From a checkpoint of a small transformer trained on Wikipedia.
Size: 13 layers, width 128, 2 heads of 64 (1 for keys and values), MLP 320 SwiGLU, vocabulary 3271, 3.1M parameters.
Architecture: LayerNorm before each block, rotary positions, normalized queries and keys.
Training: a variant of Adam for these matrices, 90M tokens, 5504 steps.
Each number is 500 + 40 x the weight over its row's rms, rounded and kept within 0 to 999. Layers, rows and columns count from 0. Numbers have three digits each. The size before them is the row's rms in percent of the matrix's.

# q: layer 10 attention query, 128x128, rms 0.112, rows 0-34,64-98, columns 0-127
# k: layer 10 attention key, 64x128, rms 0.107, rows 0-34, columns 0-127
q0 066:487510536473507450493485442511462444550408463477422442512559463552496462451550537499458521487492530446456454531504464495496453507564458570508559534496488490449577475375496531498493519534448485565437498494498497511577500385471421529567527458520461542540574480512508540509503466485459515427575481478509439544500513551500499526514489512495509531482488522496429480520461509482532543493482
q64 089:542491543486463540471556465566558444560547537533524491539508434469541418437496480489518506517468493458522556470520468521463531464445497538491525473470536463501536532472579475467525497570552467556469504500597501423522498426472432516494543445442525537446478474466502534544560519474481529462489537401526510552598446527483490460475431505511529470481480508486417519575489506491514510485476
k0 080:467536502562446521567487516502440434512507481471507548483492452458425570520447543452466539478538457501533518517435585481540429551553453503553520509521485548482499586594493518462512488446475519588525465488523432558504533480446521474490472594541537505486535485584441486553533551516483490533460437505482514492478473478467558548458429510514531508446494527452503485480485467469449475493467
q1 080:499486419498510482453501478494486494509452511471540530541520501534565413477548534499531559506512519469483520516557512524463435486535516531539471613514503485528445440495498476456524525530455454557471462453529467553570510466471547493527490454548560535457542415510431526565457492565406510553496505506509449523470483522534437503500455500535510432507576596528534508517416462449519494532476
q65 093:478423475476471566436545435443444475545502519510494575486476490520568476468491450436555556478500445559424545561534529498519525530413472519505570511524512488532502529444478414493474476561502501465499459522558492444597508469480550483499593575530498483437534499501397499491529493431471415506502507469523490555513513522513534485465514562530504492483500487483491527564443514497486504487502
k1 093:587524598542484495504492526576559516544514504513453463561477493393456507489554504459530468498538535451496465473436445508531451517556498487414542510433471491495545516488498476462541521409588448531536517519487517449463515523525497460465482483466538493530462521535491541553505472505562499442462470391561504498489496505449491535478484448473524538444427480460452461537509560480544466519487
q2 070:570468547454519554503480443572537453478519500549474442424407489520500486478493534477482523561460537549534567558507487469508524493459540550530572476511541506530518439494514497470488455565459577564515499461531528504534504383440523485503501469524491534505441543572570488459564482539526466432498530506514494478528508444500496542479520485517551575494404456524488458488469528486464495575514
q66 089:579458559516428535458511483488531431548573596495496510481504461435587524498472469490480457519508506518468552484580556528459534482466573548502531436493482489438569446498507494425458552518549499553498475505569450412477543499461546583465547499503460481541483549489474487520474534522521519486450517466498538523586494526582527453472513502488515506529489510447474456525563498484528525517454
k2 094:508511461492523495490497514466462501447481445471488510525519478535461501539422494555434564602532502513525560455470551489413510479539481501525617500434551494498451551522530544405547489501489428509441478532448478577541467491513526516559516484523532517468519466528505450565563511475477528512484516464497534548399528451440546509543479566491520497452530520507469487486484487422487418528519
q3 087:562533433539476439488466545560482436451488387517536445493484532496496494502485431472511505542457512469515506605493524454510506499441442520513541470507487509554542499466507523478482474513528548465553493520508505491499494540532507459496601434515530423508516541588539516493419477520514440458475511512581530455520586444453526542510460513449419490456404508493461499467503516499535497552513
q67 105:441509476551519414534525556456513525505424410559515518460514545452485466587486502453499497495478498526486468459528488460579474522481473511512541569540617492521481477488573596504478502407452497463476548473453480552432520514549496490451493471484495441498520530484485487485498524507498433578572481564552510473526574499460564528556516487500450486505498486540475527529503476557445512514516
k3 082:517518482408498464435522512525522563490502558564479464474525532501524472441512541522506490512459568532490476493546541541510498471518545471584449502535547507429485484487513571463463449544437528460463503496534537496493466458478502569520559494527454535518429488418572547424473503498444528437444495499463483484463436475489483479525560428459512531582536549536568492508560504533486527534408
q4 085:515513506619602421552526544486438509528528556555439454518510512499516454570472471528535531513477478478534481469502454556555447526532467492508568462500445505506441481584380537520545462483528491484533435501465521485466486493539550444435555535511469464500438538562485461529511537480482460519469583483509526501519518494465495532537461505510527472467465513484463450434530482524503516575469
q68 113:406488450532546427579529560483437526498456454531482531506488513498467559599480485524485543452501528584502508474503494494557422565493486516584505562551527521502416514498479583511524470437508492541470514513458464553450474515474496414450524527556442482461506479462497477540486430598487546551512489505512511497472546498472484556576518468489518442504493538481454506448481491523498536489463
k4 086:459511504448535439482424534441469575559484529523508490551597557574568429490491483550528471471463544573460525507534469459482474553547553511516463553525520469438497517465472522476470507513433436459534523496500494480436484537517516469517532444533522484463448498368541490433475499466572538480492483471526502467468460441492480505540514530527456505456531485530533546554495536568506493444532
q5 086:491461476482497461594484500490476552542493500535455463512530482521573522478507482495502479490531543513483518551473514463514545472446519467471569512556403504478510504513414414523482544508532457517498454553523522518493517493544583467536563535493555445450514521456507536628515519561528431516448483537574477501498545467491375567466492528476484466524555537490516455450465508535541451488534
q69 109:549478491496495523483470476412492531495493474478531480492530470465530442543539469443570530506529549549505540519519519465584464515462471436536568529523499439460482491491448501448394492504494513503470469488511477540468546519541554424503515521519525431530520564483529551485506408447523479528519534526583406511540509484539436550578476508513462466549512506572499403545530539509482459485568
k5 078:580504432494497504414490488540486518453538557445499539427526480495507543449539476506466540477427425489531509524494506541463527515446470522531467497612540460579507455487536454473456501539441511477453536494493478500483485550481494488482487496505522491516551497577539563441427520492436542499520578505447552504453558470487532585554511491440414493510555590533526483474454488483497534501493
q6 071:476522512630484519448456476503490508524532512483516506548508551472503496493489461536493499430453541457470462545588525509509499477497465514460407463504572493574421489482505483522521490537525513476552478528494541533519503458484449524551433476464441487590459430634483529465528488461526507440522489476412560549485483392501489509494499505532540438455510518525550485482510525494539510530534
q70 106:545492490491523564474481488478479562478434532492516446440536502469535459505466485460506510548526550516543501502510492534521480515563474451495533482531501444459463459479413479489447573474457574460496478537542566397441486467476493479544532607507483503508472502503460502519553421522517503480482528552540463569510605443515526476508494568495414527521486448555430416527489543530494477535468
k6 085:563495468458497564543478522494516461505496461466501558512486460458568537413534502548475529536496459544533563470516485488416465485466479486574493449486525505519496485457519431443507484574561392463469438494505484467547542492521561450429543499474509496491530507529457492490455421500482499610574560530506528516474575504463502536450502475499512563499462476510511454447520489511484496612484
q7 082:498541463540498501563540414514515471460460493528497471434442495490535522465548545452526507548488529447505497454473553553522459508520584495449510465450514534485518549483468480451415489509479563559474486505478529473527474426411575526529524507421485509461427480523526457468561475514526448479503509514518507520470551499576485507474557416544487564575549537521407522481550569479491503538514
q71 099:531426533477518527514450425492478523462500561490495481464470501446559561491503506498564553524515506475492541474479500458460495468516562464516529428439478516441524476468451437462378572532506593540509458543534486415509525474412563562483502567497425498467472463519477515520582482511506483480497508567522487535516555495560508461439487498548495571516456460524538481459552531500519501528509
k7 089:551463537501502547464522445539462436520503505453536559483478458490493536487489493545473510571481455371532537429514471518458528491463470491472521439472447544655557521532474471478566452560515496532483460557477393504534561453460484508510486531523558503481579482530494518587525522521510585510469525470477537521503459508494519472490506496483531515503552507529483479483442476430511470496493
q8 080:444611570519513440541522505492595472460461506443461468478547501471414514568482489471428465515496476542521547465434503516513491472460498499522480392465491516503469485435540537591512496531520521479561531504440489544523470409521458507470445491526509517549473459516487418510575545485507528458514497486457475566514521492567518456480526512580460517517441481454461521518525503495433492473503
q72 119:474478513453453597484484470578498457500543478513479513528564510505484481444465511548444394516511506535537521451467493510464512527544577505480470417487496528523550505533474512539489556517504554483518537497547516425488478420525505517576518456438532488514471515527436497535477508558527572521441538422477531558524507462555465459485535421480482455532507521407473534471489482485537610468513
k8 088:492574490490434500554529456530545482517510552536449500452511515441499518543496552552497427621492531440565485500523459522482489384531469510466514494363466538470542493497572442417503504481509434538441452514486537514504479468463521565475499520504535528464526475441478510567567494496527463460475460477494462542504489526480515471509515461455567530569539496476480519463438529524518477493508
q9 096:493533498491470464505536483531567465515442479494614570492462469470512569521581576450529482502444535433495501521542525457496507501568528552470472503413513513469578526466535479478474523545480481494478441476479474512558493502463523541514425452521551526531498437473515519506567464520522565487536494475477444508465526521490467457532506414598551557523513483458485530435533524434562456515552
q73 095:510471510477465535466427488470496553547490561469473532502488490512581525504476503523571529437478446399494486534553504515474533477536515488493551415466497495447535451519468483478486511526487554523511434512601500479501487464484604552499492557468517454471526541490519485506532501499491515509467544533517422510549445453571538474485516489519522612519465494553502395507588433506565469483548
k9 085:485474561547518496465464458492512479481511542492451536505560487477493554513456544541478509542554518473550534429471499462503503465446483535525439403504527539497492474484516461440490459445525485569487473568505460501483526454493435519491524526569490540488494480524399526478518602484506537534478544457552485487480500535515503425450449528500445591395563516485472495608487473481422462517510
q10 081:497473517530514480484485501527448494440545478516515457579463523453482556555522434584478530422536470477474470554555537433528446472570523583454486484462519493460579565518520460502514488474515543507475483503451499516534518424500487507590450486471487474478478516601447473570440552449458528489443473439532494467476510506537488474500517516501575530478500467452572486461506546446574474516459
q74 107:486451593465464454514499488559517462421576485522544522498573517475466546541463542489485489530559523419506470484501483470524481472539487508431533532446478522522555512502480538506537489550517517490524467496562519526540478399489475551548499441442493468525461486454460456488530511503482510456511478485535500477430447517485516439549441509424531435550489507458410597459406519497522539566502
k10 086:522488507529578524484510466485482435517518527449544531531514438535484485517496499501446542486516422457497545563453434490450562526497466478549479390551495520594444499467479471468568516559533537520493499429578461503530480561469545547502438460524464493484564499518483444465499483458502541526563492582412537484470524481473566518468500485458525483464431552563507488520511476457445549531489
q11 096:520639476485506423546498447520570492443438488464502499466494542442469502583500517432470484606475501535521548504478483511557582434497508526470505493485558520500524530453519536513455502538485410536510443515390556575522478510495494462516478510512571494433461464484501462467545541498522460505454510480509451525536526522515522444491554484512490554556484462488496531526462499485467437546473
q75 101:494471528430448565550436409536507437485522483509479461489527496487531481496493525512469535537529520439518505447474475541514529469565519526492489440442510511494559484483494500444508558472527537549524425526568544438490446394416496553548519507468479487543436459513417497510498520472535552489493519495487475569503501500582495483509450402463513528553545500427477522469510525477509593565508
k11 096:508456503550533577469512479445462433534474508458546523500531455525502421566470459471414530519533484451511533511498521509441516532500436463553564419569474487576508450547453472426518505544509550543466485493531450457514487397451517481491484530528499487509579471465532445520469439508463534503542550492492543518477478460546518516482434510529514607542553484541436491474511505522454540536522
q12 080:494510475521486493548548483551483497427400471580456513495473541472554484525455510441523500469507531448519488411437423443496478458519513452498537544458529534499580493519471567540456454514463564504517459507462531530486478587518519481533494584440549457459507475458468563517534476461475437483514527524496547479472503515516447482569536495483460516585583564544450486460476527550524495545518
q76 094:511535457466482474547486510486468463467492490515436502440480517470535572554509516503505430498576467448504466482554462555512498460637464481563471453501489496434560467521491513410453572438491534562506451570437485508482506556470495490485534574446499436522486453551478553473497480473508541540477574514496493471484543507567520503515481455486500548558503460469415486452441510469495499549532
k12 091:552449521484560546521504458462460481572530488444550525471437467505459554500591504583437492525492498445509529445500592545491495503498550563482534420497482481565476528523481505519505520493541484544437512533488448495522621556429453454477547538521529509428546423452537483547479480571465473465442528490517523500546562474530496538488454480540504481478510471555511502495529522460521438488515
q13 088:457455510468498528426506533577499504509521500391520556561501472467452552445474509504542547466514409516475472504537487426456504471497521469479491551475504505469499503518549538528545471456478535477557581494480495494400507548542463540499510481581472471487545471578483515543525529429506523441505520527517484440424464505496540517498454507464556470391547519552457494551536504503575438478485
q77 108:423535535539527473465530515524514518473506465497521482579504530519475531551541419476478541498461463535490509517524509455539475482486495528481454545509489505529484577515522517562586433486517433478457573427450486569472501580599424464545487415536523516540560463463482494497473550531507518509487476510503521476519451547436504482545522494490544443440538559470557576507488527534556479411470
k13 080:425559505412520513460502577530546500573502542451513418505520499467483524527542464514470554527469450526468436559545517489491484453565451507496500571474554428437451555472566559503491563464424526445547496460531568502413440526549496493499473488475505505491465535472567472487475540439477504512441490567485512502558490515487542493534520511474548535462505471477486548470513491565470544436497
q14 087:532503513456528523619474479499495417506521514516457479447463510480443553484484560487466580484527445450482571492454491523477475447566495480547494502488464571487503485517559560507485467426529585525544525522477505415466483462519439531514504531542485504531438376549416468547540537482459503522493486530519542540529585488515555473518450492485542534550500497481484532505484518430503461529538
q78 099:534493501513495490558542454562541392466542477538457522463458521487582533476485415488454537553510490463508450479496484522493581547559452519518456513533466502445603483481466547484514599460457458486480480517563476457543523533516488504545497481456499469524522491499484492449456571445498446520459516478598572480441540448494526441518485476485460532485546462440537519564513504519462513564505
k14 099:536519534574506519516582483478508412529489434509466503480456504593447493592521467485514514475469543454478486509499501537498528505443438507548502488475500515589504555515537513441498460554505514502532469502508417492564509493480473478518525503501587433491519489539533404568496446512478516425476502406560566504470504474499571561448484469512528528546464537476481558413539499509476461542489
q15 087:395533494426574433524524503549534467475482474429517530553553477502471532452495473516454460520491486525504511511480487439496503541494477465459465508529490537477489548409590503529555458488470466482505505525477523563467481484552450481541421467504539522531501496513517466555587623461580474542495468454492444479451489534519490454450514522449594482480499477453492546566515531491483435486520
q79 091:400522490424466452469458531459520479518486523492540477568558515547500482491538480549494412470400507504510482543501458471527502511546575524468500501484497541454551508472533538545528475461558498449501460510517526555495532426570559503517467439512563511500493547496534506502518540482543535464508505459439459511517423538491441467455563499562523496466516428476531453485580467534617467496536
k15 112:464557532435510522546530518594573493528530436480528486512575498481470449500452436484397469515491482518525497474545541485490522438474464505506511509471545444491497499505478537509529565515471496472519578441507518507484487545544490514543461421471491481486493503467483383484509586472471496510506464479528531519530442550507530417588460487474523450526497527398494615480493521533471544539487
q16 077:529556467508505501477556498455494544530472484478462492416622568492490484568435498415494445527479467538550483518493498476524523464502478505493490524563475538508455457496448463437505590535492491466542465528493540463550476508502500493504570496480537490464491510534500478471498411524499516541405559509509540604531526504475483420552531464538475449531467454527470522483397487523423443500528
q80 106:532553466491441534551437449499491497491560443532473497404543533468534454507460501477471544549550528459485533481486422554542513488545448474484460482510515487509457440509451481396462533489509532483576416508505538416500446457525496523531551523478504502539420482515454489476509510483461537488451584539569523590526538477511516425531481464492515503575480473492424492528457515493470521567504
k16 104:539413445541509576537476521425429497416485519535460510498458511480565452475509497504520545488557583488529528464483596498477451512504536494540462456485467498552428502533475481519499474512476479542479467518505453553560493486412522518536565545541477501446489506492462540433443416511553516502570448523486563443436462463477489583465515510558458508517501525521527460476519493483535527512429
q17 110:493448558533473500500551458545482501503553482532497519454559487468541510502433479521487543526522511463590560470480573510497464481490461456475494463488442485512487499525468480482517591508508464554591482537564492401556445465462497483562528470459442508504458442530485446488482489490492569494474510489537523597457511536478462401520431454450537474525470529462473576508481553495424572509496
q81 080:505494493514480543530552411536508457479494491462422507467538509503510496506449544567452549555535458489531492518521512495463437489530516521493445452528525473490486517555435514455518501517420520474557532518514528424590433526507494535542508548492402454484493406559463459501495517499497477515477520502566549579467526502495547394465486524507479523550510510461503573554474564499428486589517
k17 140:549499496539523477539540433538503423458545489536509487458489492530548436501484470442442488501537553422578539434456537526522511493432461539485535443494478551518474530535466512461540510576528453559476465509496530563601524482416480568587511490484499505477460477495434407544555464515471528503455502491529507518415514479479548456545492470494463505549493507474472515469461504454482483586472
q18 108:467504547491493459474551627519467594591447518538421495477531533474496484539475479489473478515454541525567449574513469534510548519502497519458474508546515489452521413514517542510508566458458528449531475533485573491426537475544478470457506527435537519443515516506545527520497547508503513525478581494447492510489436468547533516535550501447509429410465480527464459514465441496560538501493
q82 095:493495499515532479461510524502504579518562500542440511458535565557523497522548536541535511442412563569502517521498511552530486514507513566513448514531529571547451430477498540494499508477493457454510517430456552555487436520490461517460514444529475495491523488487551511546431540522551519514453546479480537512510423464514550539555547399466529402494468488526543494508540491495569475455393
k18 129:451532508484488441474580619495490589606450509500493540463512540474470522479497554516482520480389535548524490554527458487501526497497544488499477509547499518495460457519523528487511482475492518444532525511459467520400465548532474394455546495515479560427490543478552562473537555508524548524461541484437505531542451475564545436482527487469532495411479521502427479491490498495516515507509
q19 124:474521476510499462509477433460496470487489446501425512500460554538511504558502517543597566486488490537456474441521454443553521525491482448462483507490503488513476464516497509489466468512474490499525507492465558455530415551549488452420488495401442537589457497482495500470461465578490466524516543563466530497492540519469421563584585486519509448570532495492537588520537493556495567456514
q83 069:517513454500530522554514511434555516521508494528437493450449571502444514545488536530567516422442517533465471588568454429525501510529487529515462583511542483534476467515551532433442457429498537481513601486447540423476484521509456484423546504482497504540476461473474582426450530517502497577446524527487564513542555478534497569507527488506508492460490490510562495511550502542514473469479
k19 111:420539445503556473550472417491503477471513454571516461507508549570577500549488455504575538546465468511482473426505511464565461481508453526486487507513485487519476538460555566541472477493494504534466505490501551475555443482597479509449415455495451544603524426504491500554482479597493490518535515509480482455466459561478535526514550462533544442552524503523533565501515482501459484445519
q20 067:463522456450474571546504500470518521428480513525529578457499460465559527488490583537523505501476526553506549405374514571497432502505542511520517535494530529533494469544439504546477476495463554475460533462451504439484487477475516509540500554556496517406503440455519570498467508502441470518501487487478554478546534465499464535452489464466404508550568525518508453575451508525525498439484
q84 102:500542509540521556595522486524469473445456432568501495466455516461500446570467492468503546503530486466557496451443499500503490481522489515510546504509474509554477555557422479485488514560509505559492536451486530528513473466504533503502521496503506393471482449475455475477403447516450530498559487497544505472475491507505494507520454451498418450593521609423561553432450504473564536481452
k20 106:483364418521494502436518516482475504591484566495522562523450510504590528445508472507546497491460513589482525478494554510493488591461542560456484537520498507515532484529460513514435443534516490498481586487522457494494535492450511467473488462517439477411545459451513598538455446544453466537469501517466537439536474499488498528476521528479514443442540532560514519516523485527542520477531
q21 080:446514499475523456486542482469474489501478502497476448481572469510483526568496504511409505549596477479546449473528464446531516477514501502464510518517483467493471489469549567502596444492405478521488411496480494541471455512489493480542516510470513432442629498480512454508522590510549482556469518492511482552510502556516563434529472535480479471491491507559468478502511492555511396606504
q85 081:462469572515508592471485513507502520489464482516508548512544544481492499519484473552449432472549548506579529486454519504462496431541534465478466423498430503558481512507466496567500439538570507478443447486472485567553529481504508497551585513507599481485484498512506557488511492568477491454443490455496564566451485461509459475462444511449525544504521545536426462432442479515557467487418
k21 097:453500469499447478521544532496501477518422527563508530511511571474534536439556501514486576489552478449457508545556497485493520494539511495527515530477572483521514439490519466491522498513478484512435456454333503563491454547479495472479595548512543453476559504415435563469419530469492510558469498462437479588471498542472420460477487469531477515471485523523491484532498499482511472498544
q22 095:470509473467495531501474556498464593526443513538411491446547559506472511554443534524516499454443511509506470520470442437528547488497462417525515563569527516481481494571459502499446491476429536470554526470478544437472461502543534459512516519449535500467476499513568501428463452508488491480518533529518516537466516443479500565602555431455523468549457510493442546454496466575579512457504
q86 080:509501516564452512557487537490412470514529449546415514485523578452494462581491540471489520448510482491510524490487480473570486471511423550525470493480458478529519476612488543465494512464553517530586458488517574499439440488480474462511562499467509497559493439464481501565465490502455556464514542510562522550508530483522530438523493460421493480542456505444482495413435516510554553531450
k22 122:467434516502544481456467516453429553561461453541477560479496465503486543521474489555562503517490483509499500480535542460533520543453525577543502499519480509489442455591454535477524502457480476525519473522529430533493477502448470439424482483507453559460526484518475537545473495634561560590499467479492537490575495524429537493514478442474571412442497529467506460500482465530527544486461
q23 112:495469487472507513521553453567532419474549426470534564487474528530435520505513513522438478515531484467455501491488560565526538522492498504476519449450482491562496554542497539524579509527487473516513507502463465537544430537441417467496476467490499546477534445478510464498540591423514511465479516407494561465493499516481496435502491505497594483507502597506490622483465511420495474557531
q87 084:475546496492497482477545454509481426450482477492613556501495432509498526511453450460508475535524476425509475542528533492502531557518532533504552449514516520520561523479443479512569526565511432485451502500566419520557501479512577520480461458456467452508490558499506438447497527472496506523595441453510418436429468523516517512499546553523472478513533486423550571502562517439495491496548
k23 113:501534538492487458503531493595543458477489417464518484497459483504433490495498522436465443484488488487486476517459517564523581506494489508495577494466465501543545569572495471508556389588508533493499479504513459509582531515464460521565449445452534472455493439450559454534505565463452532461448478485546525501470509521525524418492471540485491489565544543433474582520499495446502502562502
q24 107:522491474498485498489455494449478555435475536541456450473475533506565427574476533461534534519495552526491483502487511509524555537485514445510469518552502536529443516490460498421461523490573532542484456483458471504530441468489479516511567511443527457466505530477511538513460421523445388588542558507509513510495503559428454554495560481467453442553464611525451479473473424535494542474484
q88 142:546504488509459567489445434475477432502546462541511487502538512537495452520473474519478472589575504447528627477515511473500491485522447474511489458472480456488489557512441456490505553592498427472487434535529434503571503472481538474518516510524527464531516497535467489450494510469566534564476467465599495544439525500488501423473468587531479536531521475480496582507446533451480458525553
k24 096:488464437490542520542513470421493434499453424485519494457472529497522521474504464476549551547511576524475450418518431515486468463495470508615461513495527517536481549442472591514433526541473448492361505593451467499545531512465480513471502511550549524487503463540463511512519467519522544532568516507488550429498493499461535498541524534564437504499528500576512507475468510512529458532471
q25 091:476506530475438452562515530512545518500494473537471506468543498439510485569502488432448417546437459556552478485479479481529526500516499485508501512538512453549464552530493478479525549503528491450558480485537519452431464480531476487547475431439532547441428488489537456529536513477457519483555531484554514553479549518477472534641498451464472443508494616427516503420479512498464560511528
q89 091:461537493464431496508481488523546515490440523552559480469498527496558438481491491521467452548506504435544513444476458573507513571555536552488468468523534524517571510510450445472533558579532420482509458502499453493551505448523498492480476484441505406535453541451521551412464468508494509543497571459499454545505463465460473558485557488525490555519620512484522492437451470468483555475531
k25 102:455514484527480436501492511520515562510527430500485531498528532454464476515442505507493407452468556531486531579526584518543423488554535540483452534485473527480469545529513542519497448498556525552468607543530508545510499468458447546586502381463479521490529499478536539564502510505535500523462486461467549479493451530507424443520466443460481453484500562460453510434447533502548495542464
q26 082:460445554466569506495511472537473521474414433488543540490527489514564522439489503527522582486538513470527497393433473463417562459504430493487518525480457495506569497449541479552413546480512514504457446445547551522546507497508491483508443501530514534470576484470451485487483532517503446554538467563444455536486516564521459470542466517433429443535462512513543556543494455464491515495490
q90 099:519514482568517493538555489489488449536481425515457557491474510475449480547441516511475533489515462489528487541533511490558542511484473567508445482549538502515479525527490524441589550465482432608462479535442544515483410545510524464469497492458459412555560454505437463475392523471472490547497495470527516481486495538494515479628515401487470495520518553455506551527511544497519510511485
k26 102:455465487503566479472541471512456504572522520591480505452537551447603449507537451545571543449488549538554477435484516468556476543434498536483403533565540481482474457484481548511479542491423480487547464458527459502533482486463497518550526530505425509483510541544521479614474439561528496547438482497461524476499490456488497468485488483551508441489553509502501549514479552564502536460493
q27 101:376555403515433491456493530426494534487518495540482453474535485588500415509507488466552472508500451502502563542565539507518511529474501439506562503503462543450508439505467432489474470506504452519518472535485466510462513486466595469477505509464532464532479555475573539450460419502569566530518528470524497496500499541555450500535542483548534531535517473486465440531493510468558430451537
q91 114:415518478523509525497515478527526390490498478488536484578517468506513527565500487490495492512526420490477547463551543471508401457522482457458526504436494501465557534503461509538477417545469497519450542550537479519515546490526542579558450498499518463558502487486445437530516488509521464462496448504529452506461499518553435491567492563579474528564589482460483578476449576495488446494550
k27 110:419495472502494504453481465464496460510507551559516467470506511548517514466555489490466523589538453461484522487536470456477535479587534452500539526546509492431533493457504417427403521504463461480424447531509494472464508556496473542476485516477563492496510521483462514434543521453533523523532535390523458578457504583534510520531559530553478528478475463458457472513511495515527455410584
q28 134:496473526508528479477529549503455538528429433506417492511498565481432477546456481554540547496456488536561417497490485464512578519468485518522454541568513430517459441589466502489534535488474522468522508469479570545487478584540532429441543499452554511494535531509512532436442463514463528500507565546462548478519494473446528524557535472471523414484426519514471505461497447534563555506495
q92 133:476515489478479478539510566486441564513516520523436489461510556507443450467486511527550534459484537525497463541461496494518541538468487532508475506555474553509447506564495517497535561421508515549613485500429565500409417534473467451501540542423475545432509505494512524524422524488481516530482539531485550511541494468439503469509521438414513427450453504491523464504543454544588543484452
k28 146:503460508489489480537495538499424560510471473494477596464487558534457495538472473556546512426485521534503490511524504506571533536495549509528487499520425522530470452594461560509578453489510505565549521468467474574477433515439509442451523492472396527471508482457514516544478502560486492513471497537463570467560456497472532524458474408471563425498497552546501498471484463515547569470445
q29 091:472514556475533507563490526540436543464446438502449535441447561484485474511460565484512500465529503495513456467433468492465551430526501421540516510513481534535489500533475549532512456505478541547550523435454607515383437510480465556476524463488484447433519487487494439541451515498468533532561531551470515467510522493523501525491498403475517446527460568459504505513499453497586572484513
q93 096:488508561520532561527493518593461551531405492544496489471520563507467506529429511508421513526549510566541456467442452510452512511537446522538452548532477516512469458541452500554576509535536444502566534453460495560481494560467492488484464522441520466424511455483484498479412490482514518579542508466491536500470495469481506499475496425487502470486490555499504534411469458504629485519519
k29 112:425408512515545484495537528481463508558507537564527515468521558501450526491505539479526536496437534533523490509514559544520464472516566578505508550540548500550456538532434561518472441492464525491480485481445508575502412507505428423459480564534472513475495462520570608527435572501554442521490508478452527457486435506463517522538476421537494448503479545565459511472531505483521491487509
q30 103:489527498502487516461523595497451580498503508506542574465555510481500511484525538579564460524455537525544511503519534588538517467386497531553462429560485479483437458528450471486444524497503421469518501535537512504466509458494551417528539519447496515502464534487514460487454470565507566449450519477534458487514462522520427524516536432446514432478500575479477477461515504502553539463428
q94 097:439501469460493479500582555539482548535499554518501536426617531477490505466481501575467482510490498563601493468477502566464521435484499459544477464567480535423465449510462461544474512502489516501535504523535504471454486536466485436482506525446521549457467492583587479514540486528506547472514496492444498590510549498545480474504464496496487436517448503438449550492430481486498463410463
k30 106:544505435536528442448477526512502590530506493413573524512563438557505521424442453566520389504477467520520513573541519550494473482487579467470542492499504491491502432567428512475541533498492408471516585534539504482428540537522485472491508535498502527500447534469520495485536487528519540482538541548444462512532477499570480491529452550462528489457480463513480518492561511520513423448494
q31 108:458500504480489486502535591524487552505478456517444507477545503491438469546457467477498481507440509476616427504505498538527499465495492523536478552568537480503481458570464533501498511456511484465499560492519533496379485474563456444534502482408526498476461522513564528448481514536532536545519529555530492527556498485490552540580497432397466436509507528450492514464522483572570554513457
q95 109:509501539520535453494569588531520544573500547536506521405467522461447527504485494444509486472437484583525470538433463497523544514445501508460490555514498527502432433527516553500527485452545517527571540518475564488385471574496455456512492537448436521449514434467552532555515490498440513481513572513471538502539496472503551509502495428480508442449425525523531482461552547484508518498479
k31 108:451472529559541502509539516583466569567598525454414562466550461545470537506506535527490460498444481512508478534506449483489445511493461479541466461546467493476486592590430519502516515471475470500526555484563487496424440456521500448448541493545498512495520527512532489553487529530528532525522489461505495569596479433438490475480415491422557446480469493527468484453515482468482498519529
q32 085:454529540478480452537486466449537498488465471450476442490476533542562526444473446467507504531511510481465439503460534457459433536536550531506501540544565532465432518506497474452532534528537463512508483557446513424504561568577505524477498505458529495510536485456489441539428480576489578537556505515465491461531445502483436508491597480539448424525486526491547437446472514586562500455468
q96 090:467478464504494505490478462484442492495480506640517533501541584609400505549459515509495454548517496528531488535519509515530496494478455528472444504498557525497459508436483586504426440484506480501498484538484501515499505524526506535552539478410515497538500515414491500468541546498527490512534401441513548505506473433565520411502532584454481442522439508509412512493514517480500491531499
k32 082:562533532485477532491538494551487466496491516501503443494476427425507508475543506492500463455532448510581524518463511574544458487559458445393532457466440548534526542548541489433599520482563540519449536510530512529479525435464537536559471504437447514496476487536448506549532519500405490463471435473524510509473534583458495519466439507457469528517522508448491554479453539433528475472512
q33 131:490505478491496476488490597500421473471559535482504437539569518523495527549455488559540468525522518511581511499478449496461494482480439521529461440540414553449426506515463487514484496487548462565530458481522535496511523498470519410493589465402553546488465559471504462533518478557516561487523480547519533499535514508435482471495516432489502435541502484493462485392502524491595507556472
q97 123:482535453501493475524452545421428591462501468515468445488453485545512541569543555530584474438533441512452465492511542452565493527506483448464500533515472578522431465512484575461466463482542497538526504466466542480508511552470583519490462566392445482508535495466525516454428492527510502558512512534493518429568465488485499539554529521545469503522509478546521435485543465519482500451549
k33 093:501494478511519494523447461563574487578511498552428483419440538489547525486478469486524431502512459515474567493529472541513585501482541511460481502488545456435558515438485479549500513480534554480481443564375490455503508558501450524502527486468457494441430533489487499590512516565514384464465474455553479489537533544519517521493467471491498480497424519461467541576475531493501495478528
q34 093:525504423541496497481471490454505404561485479564446493542457483479559456531477486502480530532485511535447505548583476411479495498524420555488472489487504502518493495456561510478460473527497434492452490533512511518490497424441522589557578459570529549565525516545484567412497539512542475488531521488579547570497475504469455469519468553506490502515556559440507535506506442437532464525495
q98 096:532453426546519572462479462467449526535504540454510505597513498547523446472528468513574520466534510469464489577491494521523474525464461491449537495514429490568506500533439473489461549544498461534528450542567565556549463505440528486516503529515518530513491595487457526492460454438457403453503544469456501498553481464496420492503458542527512440490449502418424466528540525545519501478516
k34 070:538514516517477511492557473571465518531459509524489504542523553406469416439463604502493395493503484497492533492492505474491545507510478489517550522472503559492526498480522457483543489531513543540489486537529413460542508462475475544486434497531498502531448479506559492543564519540404478455449467375593445500515500470491531503500537505496526596474439486499516436476445449474529474522448